From a checkpoint of a small transformer trained on Wikipedia.
Size: width 192, MLP 384 SwiGLU, 6.82M parameters.
Architecture: LayerNorm before each block, tied embeddings.
Training: a variant of Muon for these matrices, 320M tokens.
Each number is 50 + 12 x the weight over its row's rms, rounded and kept within 0 to 99. Layers, rows and columns count from 0. The size before them is the row's rms in percent of the matrix's.

# layer 2 MLP up, 384x192, rms 0.203, rows 238-243, columns 0-191
097:57 64 55 55 64 45 78 64 37 47 40 38 15 65 43 54 65 49 53 54 18 38 36 56 67 58 60 41 32 70 18 48 71 50 43 42 44 39 51 43 42 71 61 36 54 41 58 61 47 78 35 50 62 37 51 39 60 41 47 34 64 37 53 50 48 60 48 60 34 34 51 33 61 72 57 62 49 37 43 54 48 46 61 46 81 43 72 46 64 32 48 42 58 66 58 59 46 41 34 47 45 47 45 73 29 45 69 51 33 39 60 40 65 45 59 53 38 45 63 42 49 55 54 63 54 47 53 42 47 44 56 48 69 59 50 40 46 61 45 63 62 39 61 58 45 26 42 46 48 61 56 69 52 61 56 24 63 53 20 54 45 40 66 66 38 62 51 52 59 53 41 76 58 60 58 52 59 51 41 45 62 49 67 48 60 47 40 53 54 43 52 29
100:53 66 53 48 13 40 48 49 58 41 46 56 56 56 57 52 38 65 41 38 31 67 47 44 33 30 36 69 59 47 38 40 48 32 41 53 58 65 41 78 39 55 43 43 50 57 36 61 55 41 67 52 59 35 61 73 25 52 54 60 62 58 32 61 62 74 54 48 73 70 47 63 28 57 60 42 63 37 54 39 55 57 35 56 27 62 38 60 58 60 42 48 32 55 55 35 51 47 54 60 58 59 47 48 52 35 40 60 33 70 36 46 45 56 57 51 54 73 60 35 36 40 46 44 44 37 48 51 46 51 49 57 55 50 32 45 45 50 44 69 52 48 59 47 39 57 50 42 34 28 41 61 52 47 46 51 52 79 39 81 65 67 16 58 39 61 36 76 39 30 32 44 52 48 60 56 55 52 52 59 80 45 51 51 46 42 51 37 55 47 60 69
105:55 57 63 64 67 68 38 51 79 54 66 49 56 54 33 55 56 56 58 54 59 50 50 55 66 54 44 55 43 49 45 66 45 33 51 55 45 28 45 20 49 61 61 54 40 60 67 57 37 25 49 29 69 59 56 64 61 42 31 55 33 20 66 39 41 48 49 51 67 58 50 38 40 62 39 64 46 41 62 31 25 38 65 41 62 52 54 44 43 30 47 61 49 35 57 56 53 42 38 60 45 35 47 51 29 43 47 62 42 44 52 45 63 64 71 43 38 38 59 49 74 52 49 51 62 65 72 44 41 61 62 38 28 42 58 45 45 35 44 40 51 69 60 51 66 63 45 37 43 52 76 35 53 64 49 39 37 62 53 44 44 45 46 59 33 47 69 38 50 58 50 66 31 61 30 35 55 52 45 47 60 41 69 68 42 68 50 84 66 61 55 57
095:50 45 43 59 24 37 61 47 48 41 47 40 63 84 21 50 51 49 28 25 52 56 64 42 62 47 49 63 65 57 47 35 46 44 35 61 73 54 67 55 57 44 56 63 56 38 52 51 36 44 40 51 60 60 31 53 36 45 59 33 44 59 56 49 50 59 50 52 58 46 55 65 75 50 62 44 56 70 73 47 32 62 36 31 87 44 59 57 41 57 50 34 57 22 33 52 54 49 56 65 53 65 31 59 60 35 35 35 60 55 61 50 51 46 46 52 51 43 35 18 32 46 49 39 52 52 65 52 66 38 63 61 43 50 43 68 37 46 43 46 49 47 49 54 58 44 44 53 39 38 44 51 60 65 51 67 42 46 30 41 83 46 58 33 63 44 40 41 63 35 50 42 36 47 40 61 49 43 61 53 67 45 46 77 37 43 42 66 42 49 47 76
116:45 85 40 46 52 66 60 44 25 58 49 46 49 34 68 55 60 46 45 36 51 55 50 48 63 48 53 52 72 44 33 71 44 34 58 62 54 46 57 45 27 59 61 26 43 47 52 42 31 53 37 48 77 25 57 52 41 62 62 73 67 31 55 58 52 73 58 64 46 41 46 45 58 61 31 42 19 51 47 39 35 46 52 56 41 40 59 49 45 36 46 31 53 53 48 42 50 39 41 60 39 35 46 53 41 48 72 54 79 65 47 35 36 54 53 42 50 78 59 68 74 52 43 79 43 69 60 75 53 62 52 56 41 44 44 57 44 30 44 46 66 50 41 50 53 61 44 35 74 41 63 43 56 61 59 47 36 25 42 60 47 61 52 33 56 57 43 57 58 36 57 44 49 44 68 55 42 70 70 60 55 48 50 63 45 52 51 36 38 45 54 54
093:20 69 45 59 55 28 30 39 55 54 62 41 65 54 53 49 31 60 54 58 48 57 40 42 74 32 52 44 44 77 61 43 49 59 52 57 74 60 79 32 60 63 46 55 36 45 61 47 69 41 43 44 59 62 54 63 39 57 63 71 58 42 53 51 48 62 63 31 51 62 39 61 31 54 46 35 44 42 51 39 48 29 44 34 45 57 40 41 58 53 69 61 43 38 70 62 54 59 46 29 57 60 52 47 61 42 66 58 76 54 63 49 48 41 62 66 74 43 54 43 51 43 67 42 60 30 43 39 47 49 61 41 77 64 59 52 52 46 44 58 60 44 34 66 40 60 42 27 49 29 46 66 66 59 62 64 48 52 71 62 64 55 47 53 38 53 66 50 57 36 47 44 44 48 35 61 60 51 33 55 61 44 28 83 57 44 50 57 51 33 54 68
# layer 2 MLP down (transposed), 384x192, rms 0.136, rows 238-243, columns 0-191
090:50 62 63 48 48 62 68 75 32 54 32 37 41 48 60 54 64 45 34 36 32 69 59 65 56 42 67 43 45 51 39 57 47 52 47 38 58 56 74 43 35 75 64 26 59 58 59 45 55 60 50 48 54 58 51 34 49 53 60 56 50 46 41 75 55 51 50 64 64 24 48 58 60 52 68 64 38 41 42 39 49 45 31 70 52 25 74 63 57 26 56 42 64 35 67 67 41 51 29 51 53 53 49 66 46 46 54 63 33 46 75 53 60 42 42 49 68 44 35 48 45 60 43 62 42 54 32 46 79 37 40 40 45 61 62 56 52 48 44 54 41 55 49 64 44 55 31 31 52 24 51 74 57 54 56 37 57 67 33 53 53 66 62 42 37 40 40 53 57 53 35 44 74 50 62 57 49 60 41 39 63 52 58 36 58 62 31 27 54 42 51 24
104:49 58 49 51 49 37 35 64 68 55 52 54 43 48 52 53 43 66 56 56 52 61 35 63 36 48 44 71 49 54 49 64 55 37 56 49 39 57 40 66 35 49 54 44 64 33 52 56 49 53 64 56 47 38 56 47 54 44 30 41 36 94 51 53 62 52 43 34 50 53 44 55 31 59 53 37 42 51 50 49 66 55 47 44 54 46 59 51 41 61 44 30 15 28 60 31 39 49 54 52 45 46 39 43 55 58 52 54 30 63 36 54 33 57 83 47 49 69 47 47 45 68 67 57 42 24 36 64 53 68 36 51 57 67 57 43 49 45 47 66 61 51 56 43 45 41 40 51 38 33 31 44 62 33 40 34 66 79 51 75 69 57 51 28 40 48 20 75 48 37 35 36 62 44 67 49 38 61 50 59 62 32 50 50 41 51 27 42 74 52 52 41
104:49 53 62 45 57 56 52 39 57 35 73 63 48 57 59 50 48 45 49 46 36 31 66 52 63 48 52 25 41 58 49 34 58 40 51 39 45 48 53 31 48 59 44 44 34 40 44 59 47 33 39 24 53 64 60 52 38 50 13 32 50 54 41 32 60 56 41 56 41 54 60 38 21 67 38 49 34 43 63 51 28 36 58 59 58 64 49 53 57 26 51 49 38 40 60 43 42 55 33 58 24 53 44 58 39 47 39 61 44 49 48 47 58 50 56 44 53 45 53 60 56 53 75 75 37 62 35 79 50 60 60 45 22 57 68 48 56 36 32 61 39 64 60 49 68 43 48 44 50 34 57 43 59 55 64 49 58 59 48 72 41 63 57 40 41 63 52 50 43 37 51 50 37 55 47 56 70 48 40 36 41 69 71 64 38 41 57 97 71 49 59 48
103:53 53 52 35 33 41 58 44 30 19 51 65 66 55 48 42 45 63 39 33 40 37 41 33 67 34 59 35 53 46 38 42 57 57 32 57 47 33 63 38 47 63 61 58 59 48 71 64 63 48 44 44 57 72 37 67 37 32 59 37 32 40 49 49 51 47 20 51 49 71 63 62 63 57 38 54 54 61 35 58 35 62 35 35 66 45 43 44 29 77 67 53 56 40 74 52 58 50 59 53 88 45 31 56 55 61 46 35 51 72 52 40 50 38 47 59 57 52 55 32 36 44 47 40 48 55 43 53 52 56 45 64 60 44 41 43 53 49 54 62 44 33 49 29 55 52 59 53 59 21 32 54 60 51 63 56 58 47 49 69 62 51 45 72 49 37 56 52 41 30 23 44 52 49 78 69 56 51 46 46 38 54 42 66 59 53 41 60 43 35 61 45
101:44 83 62 39 50 55 73 27 29 57 51 65 61 28 61 51 65 47 52 42 51 63 55 46 59 46 42 49 73 57 43 64 44 44 41 69 32 60 58 50 30 74 42 31 32 55 46 53 38 42 52 76 59 35 55 60 48 52 62 63 71 31 55 43 46 61 40 53 36 50 57 40 53 61 57 47 31 35 43 67 52 38 49 64 21 43 21 39 28 42 36 47 68 59 53 46 50 64 40 46 49 47 35 50 42 38 74 42 80 55 65 42 51 63 58 45 51 49 40 50 65 33 42 52 47 51 63 66 59 72 41 45 40 60 37 50 28 44 43 42 48 61 38 62 51 66 52 42 71 48 59 42 47 60 55 49 55 51 29 56 42 49 40 34 61 63 58 54 61 52 57 54 38 30 44 50 50 71 51 40 50 51 52 64 62 27 65 37 28 39 38 62
093:44 52 44 55 52 31 39 49 72 63 69 46 69 45 40 59 40 57 68 63 60 57 45 39 72 50 64 26 42 68 51 51 52 57 32 50 54 34 71 40 56 41 51 51 25 56 57 43 42 58 50 64 59 71 54 55 57 59 54 58 50 39 49 50 45 46 75 61 41 61 13 60 56 37 62 52 58 54 31 49 58 46 60 38 72 29 52 45 69 38 55 49 36 35 49 67 69 35 21 29 28 60 59 71 68 47 48 41 54 39 45 51 45 59 59 70 72 36 65 56 49 56 58 54 63 61 41 33 56 41 42 64 50 52 58 44 74 42 58 30 93 33 60 38 36 48 42 56 38 38 63 47 48 41 68 51 46 52 59 60 55 57 37 51 42 47 52 52 48 42 44 43 41 48 49 39 44 45 59 39 54 35 43 77 40 69 65 46 46 56 58 53
# layer 2 MLP gate, 384x192, rms 0.208, rows 239-243, columns 0-191
093:35 71 46 57 48 39 67 68 52 36 35 43 30 49 71 62 39 50 50 47 49 59 25 59 37 39 15 54 61 45 44 52 46 70 56 45 59 39 34 57 44 55 45 40 57 41 45 76 65 34 48 56 62 31 54 41 51 52 57 55 55 56 59 57 54 51 48 56 55 45 34 59 24 45 65 43 41 35 67 42 53 50 56 39 50 40 52 67 68 43 47 48 36 58 48 39 68 47 57 54 36 60 58 55 40 46 49 63 30 49 35 75 59 52 57 47 42 59 70 33 47 43 42 66 47 46 44 31 48 57 27 39 58 47 61 42 37 58 66 73 57 50 44 65 39 68 44 47 43 39 48 53 43 52 38 54 55 72 50 91 73 69 30 62 39 44 45 85 52 41 50 34 48 62 47 59 58 37 51 38 78 56 60 62 38 49 42 59 68 34 57 58
108:50 51 63 53 40 27 69 55 34 21 44 60 64 51 66 49 61 35 60 36 48 56 47 56 25 66 34 42 34 62 56 42 58 57 31 43 69 60 66 56 59 48 56 39 54 49 45 47 43 80 50 67 34 29 26 69 32 39 46 52 70 74 78 48 42 52 24 39 58 57 55 61 47 41 62 45 45 67 44 43 56 51 48 44 51 44 39 52 39 60 42 54 44 49 33 46 48 59 52 52 63 58 49 57 56 48 44 44 46 46 55 40 36 46 50 57 59 52 58 43 42 46 49 52 30 49 44 64 76 32 20 52 53 58 25 51 42 52 52 55 61 41 33 55 51 62 73 57 36 52 32 53 52 48 56 35 39 45 20 64 52 50 42 49 75 57 48 57 43 48 55 30 78 67 49 71 55 43 52 49 51 61 69 31 45 37 63 30 36 54 40 73
102:51 53 32 44 47 27 38 37 54 52 59 53 16 42 63 46 75 49 59 49 49 48 44 41 55 63 51 62 36 47 45 67 26 35 53 53 60 45 33 42 47 46 68 43 39 42 52 38 51 32 39 64 66 54 50 38 67 44 51 49 60 45 38 52 40 52 38 58 41 21 68 47 33 60 45 56 47 57 39 31 74 44 63 48 69 72 66 34 54 61 47 63 75 62 55 49 56 54 51 39 41 47 56 34 33 40 45 49 43 60 78 43 38 41 62 40 68 38 66 52 70 58 54 64 52 61 72 38 52 55 55 57 53 59 51 50 55 44 51 86 49 50 54 63 25 35 54 58 53 47 51 62 62 85 47 57 48 34 45 41 73 39 59 53 38 47 47 56 33 33 55 59 46 59 66 40 42 56 37 38 39 53 39 44 48 64 44 50 33 34 72 26
106:50 58 68 56 57 58 59 44 58 52 34 61 27 44 49 31 46 42 53 72 51 58 51 41 69 57 25 49 34 53 47 36 29 71 53 53 42 55 50 56 53 46 56 41 59 44 59 68 54 52 65 63 26 50 69 27 44 46 61 46 44 53 45 40 54 47 61 38 43 54 53 42 25 47 57 50 72 73 41 54 51 62 39 30 36 46 34 36 47 59 59 49 64 51 57 48 69 69 66 63 52 40 62 52 47 50 51 42 45 67 65 57 66 61 56 73 59 57 42 45 76 50 57 49 47 51 54 42 40 62 38 44 36 62 25 61 52 46 78 18 44 38 59 41 36 59 56 67 53 70 37 39 62 32 50 47 69 44 57 39 27 34 41 50 64 44 49 46 59 60 58 42 55 59 59 63 59 83 27 37 70 65 55 40 43 76 55 52 34 42 46 46
097:45 41 57 52 29 42 43 49 63 50 59 43 45 63 61 54 61 42 75 49 62 71 55 27 62 51 56 51 37 72 58 46 43 38 46 41 48 37 45 43 47 59 48 46 37 69 49 59 62 50 38 50 42 47 45 71 40 49 66 82 70 47 59 41 59 80 59 41 53 61 49 48 45 75 56 59 41 45 59 28 52 19 42 42 35 51 37 62 52 45 47 55 53 49 62 81 61 39 51 27 42 67 75 55 55 69 43 52 26 65 54 50 46 36 51 53 65 39 73 44 25 48 68 47 41 32 56 40 51 68 65 35 57 54 45 66 44 44 59 37 54 52 51 61 26 50 39 24 39 31 59 72 48 56 56 68 58 46 61 73 64 56 26 63 45 53 60 55 50 68 36 46 49 55 38 65 45 35 38 44 56 46 43 61 45 51 40 59 46 52 53 54